config.toml
head_dim = 32
norm_eps = 1e-05
rope_base = 10000.0
parallel_block = false
init_std_qkv = 0.0625
init_std_o = 0.0
init_std_down = 0.0
lr = 0.00246
lr_mult_up = 1.14
lr_head = 0.00593
schedule = "wsd"
batch_tokens = 8192
dataset = "wikipedia_en"
Each number is 500 + 50 x the weight over its row's rms, rounded and kept within 0 to 999. Layers, rows and columns count from 0. Numbers have three digits each. The size before them is the row's rms in percent of the matrix's.

# layer 4 attention query, 64x64, rms 0.172, rows 0-31, columns 0-63
119:528535590481608456425526399506454510434490451499478517398480469448566496490471497523431468425539490522564393505395542458441527506538538476497461475515534467476537556487451549446569474551530394
115:542567592495581472451531379478497490405511406514508527371485512459525522481485481508468445463488481459566447541390575466480538518555564449528436494524519463491508546477425521431559514540509423
119:426431409453410525496501620529492519575496545472469456612534532536462542514503533473561558552534499569455541457541450567519448469482431534482595538444466512478489460556565457582452540455488550
120:480466426477416480469491626529497466573453557484453499623534512510480532476452543502550628513542510573463540456572427554521451476484447578508560520434508515467464451529543439564474521434503560
077:480599557582501526524478558573497482461442573472546511491464477503527429512460404493518557532528557508502560470558522422493555462449539578487592490553593456533453489573558499606520393477477535
098:541599598434516494485584397538526491516472487505547501448557489482586567531466419519427444458499477470505428477456529482439467504464595464494488444544546422502561561486464502416506406565539452
074:464503407402481463540420512456478532529616442502478477577516532487460590528548568492529547514458452592485574510504454558535556457521464498520546528446398608448505474481501491451486576485577546
106:425464402477410453499464538478471461564579458484475496542517487444484562464503587460514555472493444577466533471526377523576509495523468517560502543395410573490465453452481531463448579502579483
096:495561497547531468507523459474509469466586415521477532447457505472429449438534443459469433494405495520506451456486567432495609512524486430539446550506422531472532578568395529472449514594466404
114:506506496528512431584496538471517500490584435548485554460450515485451467418527512453463480493413402591494475531449431419590540550541447456519438537485428538507496526480409519382449547579536509
125:440505456522455539454486540564517461557393590501502476519499469538524491551467519548518563509559596427482501437563534550436458467409539512500599483485594471498529472544569482604529446408435504
109:461462464511394516468518526498484431534379596509491479567501540513559508517452512539546566458572586426457484491519513493449456445369513512475534476425551496453528485525532458588467422427423481
089:519465462506549453501494441410502519505624450447475515469482372548464480475558467381533474557470505529552553527517538445536583526511420472589484527601410547473491507560480522487485573530546483
090:530576509471516509376526476472506455540421550428547506551536452440554507560491472588474556550587566429463450443533529584463453514442555522431569435527547501440503492545497464582564470435482497
088:549613620569521564437526428496479459504410415349607491532540508479532548599524498513540473589553477460476484498519497507455436482505519483436538479528524494501484510490503470539540452458444502
081:495544500489501585421507534565485421522380503421549455499520520505525571626518534521584518532590551449492517529504550475513447483419581492437547463501540475481524480479583432586520445446442519
121:571548605485564447549519363485498538416493444545524489449501569442479465534525511512519431471413441459534522505499483487449539544545561535464450453574470504574502556452449567419563533546482423
093:578494573536539486526534422386542473445523486562476510481458567528451456532557460551566475532409499428535547586480523488516557582569518484480460551586489546598517522458448544397542528542471504
064:465517519493524473424529439561445507483440463492513461411560421476555576444443434516463498413610521529534439517493536420559489458503525410582460492462553474433529522549440523522531498585571424
075:518637601563558534453488431514488521450435430502553510382501398496517505449468430440508432484498437468566446497466565432479518555540544439491442454536489511519496517526455504488490450550574444
117:494614551478587461448535418517544479458541436517503553373480495491504494491492405532448427472451497491586528509456553472467581508541587439505439534543490516501500533511383562446541494542540434
102:512609535514628466439496409464517509422544444513512550441483454500537505498506434541453458494438481431579557486465542497437629507489560478499453573557539500480483454469451497408544496541549433
121:457466429495419514495512595558476487594459549498507447595510517502501526512491588483574589528550486560444547477555412534524436450491434544503599475403510558501468451450535499572453494454491574
109:510488476471492583491483573564459501541414513474559438541490498479495529556495549504603522568584517515476551514558477559488369475495436595475575468502517446540507503481628464574485481444510598
117:496480507479571504553534489469501513512617372528479499448502502460423535468562487451453391510437419542507483539467465474576559524541491456512412509497417511491532530461438524405456555615561504
089:513411430393419485480417551449477517513502614475412507572542483431496523495467560510567562495580541487502565493503487578577448521446485521511596510471513456554457482482561460583515542483506565
108:494539534481590475521513499470489465516590400536489507417439499437439482453529443496475435476404426540564501555432508461555568544549506466517406502516455508467490535523403592431494534599567491
084:399492514474574477357453458458416527442445499379444517516500396426461535446458519522500587436562536483562471495479517515497492547502505485543517447448483493495467515512392557552562536508548495
078:465476485513564450577478507546515501497612493529506513420458577462436452426506446421484437480417474557460560528488524453552522477578499466499450578467389458556558538462514489400442557576480522
089:581495456491482459611546485485515523524578429598501498467452515505507458431535473440451450465432415476521455479450435385528591517560478443512429550509459532505477503469427550403461516580528474
096:420467427470528522436447537485513486518474556466391497526449396494504474513474522545549562492526624485507547474551542578445515505421489570551595459531518466436523487572525483627520510450487432
065:539484467558484500526513485470435554462627458473465474471514432510544455462579476478537487460457510517622558550513482443514567469569398487559475511561452476354446542495502561462518552439551544
# layer 4 attention key, 64x64, rms 0.177, rows 0-31, columns 0-63
093:536493401500490418422613470494474479586534410474524466429534485468554531492559435464519451482535455529525427556501489423577486516538540407489467499440481549549471458423491460476536525604453424
126:554552457558525476451578466407437494534576427481501474445516478435523467473568485425540445549528399490504530517519452469570612526562487424462518453504423531544432445435514480494484574591531498
114:463502485356445497514522520593572543479357553574475481505521528575519546553501579534440475478436541461471441488408533489420412477474488538531480488557529493496573546520531492501516474453416523
100:481546487428499522466488489576547512468383574542529518501544525597529540542514571565467450487451548522447446524429598464415417449470545561487497506579520518492612508530556501519451470445410478
098:543494535551448525596479516542397454578466571537602457472385555528516441518495492414507461469521530509540484445524474446502490460512497533455597595504566505499485575475546460595451479504417538
116:538545537532539432612503512483431479579591408473456494517470468408552509459487429414455439487500440579538467549585431442537555537574503551506540449440455507526449545489438484506493520526574520
111:470542427393473538498529473459538494428496492583515508513572560541446558501547518556468477501487511425529511442409607569455447513438598447475416524578463553547596520525488558438514506513463530
118:459486456385486526403513449440546493438461546558494507540628459464491561499541546580511566486515504454474478513455572550401434509424550411501421430543494549487584461476510559469506502485490483
103:505479486536579561505520534410534530449519391487499560457514517437403479469507476430530563514514434488468535527514423498515590578494512488556415445494516507522365475492452487456479529625563555
097:495529535505521519501514444461566472333513491511525533504514554471423476462523453517471483489524517488495536476423432521505498539494430486460321490463479454458473484458423473373480513523571599
088:555458512522486545465461507414502528544497490400471476436480403419590489535401487437551552553508458530549543508542415512539545545541521510582633495516499514532397492517545495595475513463539482
076:453414495502506534511425474432441582442489465430460526484538406482509462558445559496513589488489447561521451509557433464450498453496514386643568444461521527535448520569541508511444524521482448
082:515525533456491471526585525437449505495482450527494516505476641488466479462574485507549413451521463484478483479527585534478523563528589605381450494484512533469515415418457469485541478596510597
100:529490444498537590502512587443557498531552444454411471473512416520484492466490481421562510575511448459551564474542477515558630499526545469601583496554502567564456450553562487525490549565530541
085:510504536527488615484460566465542492490481573512439489491493522486395510453503447561560490522455604389550555361517522514526574458425485530528603490570490495473528452546514455559542487505560536
079:586456502521491504510466504420459588464482492486392464508502473535493432439439510539521488541483459461564547443540503539523603451503532492601559515588428575579446496551462505571550574593490455
130:569559439566550468479538526448450498572604407448470476486470456455503476418536467417548450539551418560546538516554469457583598539522522486521497517495432548537396454457482473470468548556542512
096:510484541619565523522459508441468467496621426443530580500455535449441430426497466471490466567508462549529598527565447486539626490452443530463508502461455495488439496470458496516472533503612519
076:546500458498530420420542468475466457497489483499592492511546415549542518569542515478530464483480416552501423572548548463443545535580500407426574400550478562443509414517606541523541487482491490
089:558475503560467493500485446373434480565607490487503538532489475431486414401478439436577584548527426486547485535560456506474595514518507431526565491449472490535421458488495527516453490557574541
105:518506525589520449512488523432445429538564460426477498488430498366469481458441432420518523510523436531549562537574454480567599504548460486528507509463427509558375480508438490543512534528574488
085:544542437533570539557500491436478514510561467492505572521530546400437541430488503399494463553476464606514573510483524532623642532481477470530427561498465501538489550552466480492497535510590478
101:466478437436435521473508475531536501502443620548446477546554452569532524553504557550539593453490553460510429505452538537390387497448520479493576490554524486484598484561561550542474462464424504
104:526524507458392422487521495542526491557426637532469453524503449560559512529472591524542530454471553437516444490501541483465374456460523538450553514535543504439595463523510525574544490431419484
102:493536523524511502530557476469562489392515432559514485513538599485446494437551548540468461479457493445476520492452518521507537519484545493450300506459461514526517519432443499392548534557547601
100:479509498421411415483499483587554463543444586531523476538554479571551553563546542552483542496469530464469472534453575533412401460426555462431527549483536511443573503468576505469527491417427480
153:525520486546548504544523492437500504452564422499461502497487502464459467408522483455504449512500405502509549496523417494565557540564519420570400461541426565556425462518397555450477583610527545
108:495462425561574502460556536468541472545498441488510497447553429524466511436531445495570508529459402480507580543592468512482577534502541419515505504583417567543414488479523484478517587637479479
087:483576585517451430504551497583489500471484544528527524531490580526500496534507588560429501408502537536485463482429460529477427505442503575424470562430576480441547520524457491506501410346470490
076:436462577415496523473508402540454511449554522505473557538496552446475494511553539532445458468523508556471523537410544492401442433540442538465377461409490464470543550491444490401427459443526500
093:597471499544483527517558555408484504532426409474499399472511468508544510489515504442526514533498433484488442503572442436494512528604580479523577476516489569558445440508548552564487553635474558
061:500552544479480559475536485559383469509508445561549564460454550427502473463582577468517447479528490452519458502546665484515473568548512539417451422500519518486576421468441427504455464514490475
# layer 4 attention value, 64x64, rms 0.1, rows 0-17, columns 0-63
101:531517539520464557483435557484533457409546517542504423407537438469504460449482518494619538478498478425570641404497496599512564466479489499446513467552528517511458402440488489518523552552495544
100:565513458561542540487616471582466554572516461492564487550478457466481571573500518450395546491572463570521421517496528466459459441474575525481458544368531438496540524568474488514528458441512556
086:530519418521526556534519479426479479498492449540492511525518439489568565498507415472529553496496525573525499519462580554360467503584584491517508428423517510427496451513511515483661448498564560
104:584556478514418515561447442556559427480570439477567467495441542448472529411460475551484493557464541562500501485485587518465501494425485509520508618567475501542577537436517602482463545419544540
105:441409507490510517534539511541554451547441467479465427505494444526514503587600519474563526525513466497599483545541513503579507544523463458419494466439557434409424389587506431494455519518439434
100:454423559494555513513428573551497563438499516593410539437402583508465500491524528576490470525420545395491525448470560529530501478446364550470491526529525473454566581512531504506496485506473551
103:536517541525444594492406440554580430510601488477483483497474502479422473486495500522492472501407529499505483476474549568470460548472496488516495429591462583643547520525492598485551541413549445
092:499501515464553467421576536555499526492459484534525505534521498569460564507560501498406476501491485494443386599485540530400502475597533516458452508426529456452609596529532484524511481467376549
102:426547517472536554484484548550526509473501482611501511508506552628498502485633477552467493498421471468476445521469559506394500496544536474412505443530573446411508583484603506453456486451472473
089:524552448596478464547581602479468479580468484535477510559547445475666526495507523455484486509537534561489446571556547428445473447508571494511467542501538493510513426511555423467481523558556589
089:504557462529497411531570546408462591519426475492446561515494527520577542496510437532400467470478573586496433554549591452417496487525517524458512559501521555381559562522516455439504481478494466
125:456447524507586499506550439469479575460484478555490534497583493467519550563595493469435501410441502457374420534486536555437468483597542485474499428436551452453563556461537539496578463509435503
085:436522524525533503565501462469405488476480517497504633433503514588574516457543343475550571538550508473505526546472516515496543480506595466492501596502570450381526462426513485482464527501529520
092:437487524437436552468501453553525376494497478597493403481565488586460471475562514586529498628500484519525474508463540492487527560514523478372468434552527487504512494446499521536412593463518502
083:455486514495521471410639466478497612492553526481528448577549491501480510482514535511442460454467498486503518473453477494425406551526552509544510311467468584533459543565478512545510488526496439
090:497543508472450526593473469577512467544448490467440507572450487521508473505484485488426445575538536528429461519549515394604550522433508426501472650559445457456513438576591479479481484459489501
107:469447547445567537516382524560550488531500514536475515542456548627450421519598474578419481524463508478417428513532506453581505470510460524480468495521543449443566593498523466481471410461484446
092:531560441556486530502602452501460489519492436590477440555622455535574530541541516497438489536519489566417417524493502474391389513484592519414478466488533514413530500522537510478451504505524548
# layer 4 attention output (transposed), 64x64, rms 0.0933, rows 0-17, columns 0-63
107:532498518468521431542522502534542615541511489596483542511523484521430377517436511486484599491471493574447494524492421532511515584579482523574613580418489576505564545496503532523431538492526469
098:475460480479440594464480478515473431518453537474520518615456612490643562539526480507523430563495511441506518465510532463487470458457507492516536445651481500520502572431516482467539412495423497
085:490515478492397507483552543591576455506547471489520484573379539480589461566520516478470497563523503413403494478582531462529528419538552508496604535527469461594496557429535489486472510442436505
111:506458549489525491466463477495455584435510580430457472490447481500573471530450465502512471498541448454494513484459389514467458520582570518621374418516532408519441565543504443456540513584522457
099:464467404528501426508546493487507403572458445537534508532525503500508455419483525466481480519482603550457447455521628480503571475342478494505434508474455583416566512471455545546473501460513520
109:525535541442547412411406461462487520377555576386483522487544491421494460461454488576448561433545434555543452557494531515497480465479563452552489471497511537476463480538450533482551562435486432
109:561518525475570431459462505475422577436455612461498514490493435516544496501459472458558523438557485482512583512444408561521510497580540530528399488503568357507435557494525447499482528558555501
096:499458504485516539444461454504508445517493525392517482625561575444592558550519484538509584511588504416550462486537545442493452439426542454484608442503516472513457469466540488475554457391508475
099:480464459502499465407485489536539474447473543333527494565537544416612512552486532519499569497599515465535437526543553481487536403500532498483482460411477523525432491503492472456593505421541450
097:455490441615357545481548466570537467574508440522616440457455591469513550520515501440460466603432477398496469494514526437538529549473473510545551489515498473498439560487508494473571503500471514
086:417470485538413523466481476565526402489545518419550418437474506435500574514582521516441442580525503396466463486489554383530500463457554475536544440514466437533399449520480477506579503504493483
129:503532475505459512384528505543537407478481561450565476620499533476541485545496523559504584510617523443499501470574560462458507416472530481405525499477526491499480438490572459474493504351519462
084:391453437442431570557499531535587450435527435519460380559476491438518444580505575611442514518446469531478457450537543473448513496503473509475515544462489502573461556523429487461478526553429511
083:524474464482544491546516513528494542565419497375556486590511557429576498541488509417547555479575561470480407449509450531499492471473468505526509517404625433523485540508559459470588536517576464
077:504556530472523525530500540528464411564434486512622489531523553552503541524558443457577529505587558422492509497536447477554498442527489500406603506467504419597492432472580505572518447425539519
090:488499439545508485450493497440471522425485515443479479431539458497469583446535472525513458590450475492538481502428538513419482469436474557531307427532553499433491568480461469392515503571521516
114:498524470477533466437499493446471474420522584362467570507581466401518537512524523530478527463530487540574481519471577518475503412411522483445379410489497528453447434501471508431563567483483480
108:490506446563413528478536511576516449538439507439611464558446618462557566531557514455538462611561518385500471477551496434483531470489482489492531466506547451577499520484578459438572480477499464